Weights of a small GPT-style language model, trained from scratch on English Wikipedia.
Size: 8 layers, width 224, 4 heads of 64, MLP 896 GELU, vocabulary 8192.
Architecture: LayerNorm before each block, learned positions, biases, untied embeddings, attention and MLP in parallel.
Training: a variant of SOAP for these matrices, 393M tokens, 8470 steps.
Each number is 128 + 24 x the weight over the matrix's rms, rounded and kept within 0 to 255. Layers, rows and columns count from 0. Numbers have three digits each.

# layer 5 MLP down (transposed), 896x224, rms 0.13, rows 257-285, columns 112-223
113127112109110121082179114139108143153140141155155121108122141113109131182159101152138160071150139122147086144111115164113106104120118130143116126111103126100119127143123175120080153132094126096153098114133104151106127140144140122109126141117125106111128113177131153145111130177120106147141156148121099135084159124144108167141135124164
135155112157153150109144161152144115120128144114138103126195115156129128156137109107134135154166125124087109118120117100146124140152112156107064102154128144125082099102157133149092133139135106142120115147106128092112116138139133134165138154136154114127078157147115119118111122123089179106138154115114111124141158128164147128091124125087
113109126103142110104123120178122111172135176124133108119143141104114137098130134112155116153171076127175126163083156154106144144122167125157137107099101108089090119175143113140169171160121150155156132141113162163130101123140159120107163108169083128127137190115122112148151106087130154053133189114079139143107119186165157127144105093137
126154168121116129127105154152170122133091155162115107123140122141107132146148130130124103134150144149147110131126086107165136132148148129153121089153150129088154121130112100154117123152103141135108109080160154132166169138122146111120143120160136109118132141147132136166122122111154166125112145116155129132104114150100146092136132126099
096127170147109141106151112146105159119169121128148106137132138148107129116110136103144132147106135121125140095137094127115093109129158119121107118139127121119152125152111095123146160094145144112116136156110113164083124141138153107157107106126136119112123137124114138147146083070137109164137126115113114100117108114152132152111128115117
099152153046152153101145106146139138131115131095067125138125111144107115170156110154109120155131201122164129143117146178138153094148136134095130161124114136077144136090097146099150090136133108180156122110122112129138135073064176099170144135134126098107139118100151130162123166154181116120124158172108142169088121108143123127082082132098
132152128136094089154116142166117103156102128097120125117144146104137130110123132149124142159177111138163135135170122128129097164089145133123136116127165134155090163122105112111091133158134123112132145145129132101131136087145148137139129104108118129120127134121104145140125131136151088120137140096113155149143146123113110091131117121135
098128151118127122118146107145131122140141104127132146147101129125148111144147131110155096134135126121124144125135110108138114110111143118143133127126112122137115140130114097115131111121127116123127121133117154122142125117148145141123130095090136135102120135119147151116138111134122133134117127107121137131137125134142151148137126122107
165166129114124111174104109112154134174118132104141111107125184111138104157097119114122127164150119142150153176125099086141141118149092132166108133145127155109102138150129150119128137149157104053149162108126162160115101125075088118109166118129136147161142139085121166135046116147104108125145096133128116193084153108105154126094106151134
115150129138073104107085116137116141122098145152126143168137167082138123117161127119129139130141131151101147124171155133149149122121132112156105118153131147124111125110121117145103132145161148102126148115145109148117147061124167120136133129143166152170130109112145130133103127125121120133147146130113125098162146126122120111075109138169
116124100160127120188153134116121096138117135100145135117096138108152135130116118141150121084124148139172105128156147118126180169108110114093150104094104141172129143115131117114135126146081094113101153136147110096122090124123102134116191133154124133164115103132150152124100103114128151113136124173145180145155143080165142102148122111133
147129159118114131149149123181101093137141139109130141113146113123161114123116092130142141123102125107145180099096122142143114129139133111078113139093154097142103105112111137148065091124164094092157081121086165122143120050132156189165116089190094132112146114160100122102143168150117175124110168120142117121104143121126133151135089165147
131101138084077106162096141105119111102141146156126141156097100117121126122129136164159134121119116098158088135097144140094152121108107149144167120152156137115128130110164128138150089138097133129170137117104123115148129137067148146121103192149107105159128109144154122152134136128150143139121151101144119143120080158124092114136141153156
124101125104126114151143145141139129087124151103115129120172125109142154075179193120149132081135091138111125114128102169121110088117092121119145137133151162151146079132111111112170082113135104157117146150140139109138183152114111107151157112125163110150143074105138142112096081099094096105139141113118121136100116118105150156159104127138
163153148118110114120143125119128124115122136110137150112179132141119129139151138100160118132130161119127177115132139107084080138119118117152124111141145185143164137127136158148144129147110080116126135055123127148136168145119123113072129107096148151163091117143128106117121141148132135136144143104095111107155163129105133145119101109118
112127153110124145109101104124122132134133127110129130142098116150121139136123130127142097143113129097137150122170121103112125123094147121165110134105140137137112131132118122143152116128122171132097138128100138152128137147085172130122132092126148099106135122072144133076122106113129115088106141134111104125107166104124169134141116127119
104115101129104163116108142118139115134118151116104149124140074086175111077136076147130125145128139163163114119172105130137111127130057196169178153180162133157093139134134141141119085121058169125133151123142138067123112195133123091081067200111142144157110123109171158133107095116107098121112092125106116142132149137125121136147107153062
107137109125145114174131153096099093115182111178117160167108127140135159123147147165081149124173151154140130161121096135118169117131111119128150111081151101173094153075140117105118136154133159148135141154095130112122144153106138112159112079126121108115130136108149159140171123153094143105104142126140117121106124128135139069146140152110
116131150157141133093094099143106160149159144144138118120119125125123119100124144156131146143139123121175119166122134139099136104088118110099119140108115118138112116125164123122132121126159120113115132111161139121156107147171124149172141072152117092130128146136148163129148108166144088166100109139067100132112157091140174133120099103141
159156123132122118123126144165184115147132178131081142150147113136126130118103138134125131134123123167147098124121137151108081132127151155158117111158126159140114153139169151136114114155124149101117112120104161104093113109097123193152120121107137133123081122091151142173162176120099156117140098145144108109130158101104102118112152111142
105119160110146155112141156068125123168124135161149086090122147145133139092141127132138130132162112179077103095178119162124196095086124104148100148128067104183108137083122129162106116149122139129115091107134126093143116102135134155122066080130148083132084120178135075094100148151098095121125201103142099100174082117148108146123149094090
106157141086123126129111120158157124121069147117134180099109150079130149143085132146158120159109108164147148142171131146139126116150134121161094106131138115104107174166127105136183119177120099153078123156162098111075113153117085124090097163107135118160122160152133095131173150125117087136159076114129083147142124087096122121147129114105
152120133146113166122144150128121090114162121125134099117137055188095126153138149088090091115171119133154118070121112129124107152149108151160168144170130162159136135122130149132110110133102115110098103135167127104138094179199122099131143108165083143148108099144110124119144107119150139137117081131129124131141137128132145148155108082136
135180101138094172158121133115145128123183152129159156135160131109182110146139120158139133093110074127105141143114119115118127167134124127102151155135139131138093101124125121158143089159115090092167120137142140184105105154088144132147105145095162150075125126185147128090122149176109099107139138108145169115175103132051141161129171151079
097146128135102135125116136128122125150120157135128151198136132145126105109089142137128146095140133130167111149136140137120147130144129143100116132139161129131102156127099090171110131126174114146146112119120159104109147113115150114155098099148119124142130123117147122127093122110147114168102112176113139141212131140161163147170113134110
117123134153173104136112129156102119132166094104121148144126114104131130085123094204106119081143154154162120066135144136106135123106100135125083112120143154149145155108137098102124133140131100120123127120121137104134117105110120130085167118145150118109143121134144176167096146142142169069168147122159153118117135090171137139128133137140
155123134134070121088096147148157124153121165120109153139160158143111121156131135149123120096113170145140117135106134087127138131116114114118163134128137180135184150131138101146138146101155161157124135114100096101142079116135098132096133087113124073152101140137138120111144152115156120077102167187132118122106150108187153143110138164144
093063118140108098137116132155095115148082092146113154142117146112133109112115091102103150119130162164125148120090125114126122150089151145114150142113142103092125120127132145128110140145152108164105118122128138130132177109127113124137135146129129107076129120152123176083076147154082112070093131166133150154078144104148169076124092135136
124114128172104146140095154109132114129092135152134083152112180129121090139175143067129096167124169087123160152108143145134151117098091119148098088126077124152104119208160101135145112146141086120145146157135143108154096151138123103188137160148123126110120130099108100086100142118133115156154149173130113143168114177113131099120157152119
# layer 5 MLP up, 896x224, rms 0.117, rows 258-286, columns 112-223
117077065098105149105144125126147158146158118146145160119092168125128152121101165120150143104078133133147150122157094135068120141118122104092150175125124082106135146115128130124113150123122124125154118153129102129143183094125127121134136115098116117107154098132142132119157114123141099166113098131151178139102097115138155069179133120157
119125121130077138153131116136116116149180133161185143160136116139113135155141078164107122126145119177082127109164155127108120129114102107092141170117099114175167103106121125153116144122107125093111101091112134101148192087152092132109187154162166115108105119107125086084113169116149146156155091133109068131143106154097114073128135092141
149151126122140106110168140136123084127086115105094063132110143109123131124116091124154107119108133152090109152131157147153115143107147089119112119135108105147157153120091076133135158121114132104140151154137124145139174144081103159122110122123137114121131144119107135130117144111129145149067108126085116140119176116121144126112156132128
140152129108143117115100157112129110141129126118118156148113128124130119164121130118131174110118141106167105155131139129083068132134111144104126107130113057120148136155105131145118127078123108131113146117142121125159136095126110149116150145116121109143136135117147102110095165136138124135128170119113144149155155128100097115184113160177
132141144137117076158090115108119181181155121129096086201123120091141081112102135124141157123143134138143084164132159106156146115122115111148146137142140098126144142118145111137134164107179068151148124146121126105135120142125103148162157139082135143127149136095115135159146111106143137078115114116154118159116132125136157141078132111121
144120150137143114130166146177087112152124102118100116125115137120101141156106123119122128114132095142132135128148136105138111155109151127136152129121159125136125172151160143129114102154144145131141115126158111146146095140130132146110158151131139115101118124135119168128124135129121104129088143104096104114105113138117146154158135115128
135091130128105122126143127082100121102134153170143127120128113130116123157109151155108076181131134123094146122142153096147128121181114149131120102131110112091110118142121083155156154124133109100156127109133139128107115083097124154133169141123087173118154146127080113109123166155121169148107128103123127158185082156161138132171134163119
127136115094123153175090129123114113133112090115160154122151108138031125124158128093085146125175141116118141119111153130167133125103130114140155127101089182104195128095128148134114109148127119152109102175147110114129176117141131148125152129107134098160142161142111152152175135154102125130172172148130093081113112109154133169127092108125
109144141113144100149156164135125099102122110120136142142121147146139152165165131125158118105096127131158151117151123091163120134109136108088129166129104168131078136115142153091139124126126103136125092159126095163119147134099114137134119111119092123111162147129118103085117126129137154092096187113135160155105088126100154146119131089105
084145111168125163090113145097129113163140106123117146137139130126104113137134158098133118146134127100074106138121113135123112118125109134173140165144146102097138142163140113128158129130147163130130162136114079184120145131139132119131120143126160111126129157101116128122164114142109101142134148153127109111116139146137141105138119151134
137093136138127124077163119110096134126103164136112135115131103111123127096160133099099169127098107123140104153159104158127139152113143115119152098123160103108180096153119189110132103140161096143176124104117129118125119096154130189116155112182154130144159101101131081127115116104134134133162201171156137127143084130136111086100093142130
115168110118120163078124146141103099136099125132093126128146151146130121159106127118127123138107101139098151165133134103116143076115134091137107122145095146119097138094143123114141145103149152139124091112105136170182125144133140091144130158122177165108126115074170115129131132140138130084167137142196123125114169132109111145081157124150
139147130131131118083132144147108066084160137126127160162113134164130118133144125116108137120140116102123131129090118126173112076174148148185123151127125120106109109121082108146091095139127110102153166124153186131145129102125100163141068148127109104105120126044127117081171137092141145162121106110102134140114094140129153074175115150138
111133149149136182151158114144200133123131113165137089136135044138140123123152137142129108131167129104129123117149142142123106127120121090105141168134073116093090120090137137119177151054146166129122130120141140092156117118130112177152089146196102126122125070115105121162112150110127122106153079145194116160129121180138108084144133116138
180138107164139145104134121148096109151146120099129108106159143120136137117133089108157119126141109122120142161110137068133124145139141136128108131120145097099132122129123137150164146198145123145114113123147121127147163136096125119118089116108084134135114114147144129180141168096147104135138105121187122149158110114122083116107124102150
114123129122151150169127141104162126129120099150133139165113114158146140197134108166159156106118147149109132112119150115137094101159130106143157144117183140149063109135128168135122155112107184129129130172163105131110161084117122131147113148133160149134112147076144185082154127135200133115073154124097129159113162128139132079091120089112
138123142094086119129104087142133131123138145124162119134148081128161125110172170102100166093141148131130119183150083122102116150146110185156140137174138142101131124158148101139150128113115082135142173126166164130128116128122125106110098114138115096161127124137160162105172132164124163108123126120146116069107128132163125080143119128119
148148163102135142136089104123133138146134093133124134131068120152130168160138178146082100125157157100137156121127113145138147146131122089116106101110141149135141126121176096128127143112147185128173133147123106154126116150067134134108089133134116156125095101145112129118133137083141140152156150120139131127103122099126121111181119123097
148104158147155140110092127135094113155104120076149122169149131142110091142121105136178101124126148120154167157138102081093154140174146153108116104183097110104127119135110101124211132100148098168133078143105073149137154109152095129125145143122176118142123167112106154115135132116135161128174150122113124139115104139125124116119125112139
099158129129116129126112085104063094151134170114192152133112108180116099139126163111076154119109153130126157134108141149176131130148106187115092173113090129183112090110111130089199132114153167121149074096110168113120136143151125134088128089096109107165078181109156130111145120168123143147207138164158092114111108134097149099113107168126
168125125130095154091110145109199090091145122113206158108113136166144145113130145103097172117115149155118118132139104095112090124180160138159171095147162114146117114106092130103150124096149148136084078133106086131131108172125103148083116180115098119089095139145142153130104110128141158168148133162116136157141119111129134129104094106137
152098153139155115145106074079139122177117112125142133137099121106118182158132134133140159096092144114169144134103144131129120142105127088124114105122132130100139121118120101141139153089134110137109165133113106088159133106131099154151104131089135116110098118128152110121117137131090154125102098152116088159132120160167111128114127153129
113160079148116116127151139125128154123176176131150142124117135162178118114093123139145147152127083092150136135080146133135110179110141128107119156104107120102122146132095095150132127097139131152124097133101129142138139091113086136115145122122150118109154079127128097110121172127131142146058093100149101172126116097114188095130155161106
181112128100147118141173130145165138123156100148139109081102151114112156160141100113155139145156132150098116084127142148102122127130118110138160120081112160092128138112147161117134138124131125097112167143106102164148089137147103138119185124122148133144120111140108103112149105100139141118148155156138135154084116076119126102095161139143
119135145118185137116143097145122147107122086106132146111105110128152155102145112136137143091116139157117120133122113150127153135134126122148129146113139147130123160118139137105124134157123113124114111110132159127129125131094151130104148117130117125088147107188127146130148123129146114079124135104119137122113131102126143136152128113148
143197117176143125136131153097101130129138136138161146161102126106142127096183125109100105115138071133159128079140145136113112085125122159150097133156105128132107151134102132108126119154108117100143062109127123117120144142160111100107102143113162132080113158100122106141143128135126133123113123096138122144148104135107128109122095153149
147085161129112114129092127120166114164189138109179162161137105119114154145156148097102213093110126177148098131115140140112123122138148166141139098139128128114097115135141125149168132165127113163136098150172099125142154141143132097107150135129087101139180170098141118126135111157138137122104172104145138097162153127117152116130107124094
145133171156129113116126107192140140155163112111096134127124139132105151104125119176109174087108057115156139118159152146113093124121123107136149165101188114116182140094095121124108157088149165123088141123115147110140128110122130129106134142164144105105140155137154131162171161149133146142126136108160162084093153093183141138106126129127
128125113112122115109116116186088097110172115142058130109147149131147147156084111103128151108111124115139134140129124135131160150117091146159130093124115114104110147113133154126145118134141117104108122143141118137112097163145161144123103155113131157108118156131129080113062127135119140110116136125136168108134143142108143129138108121125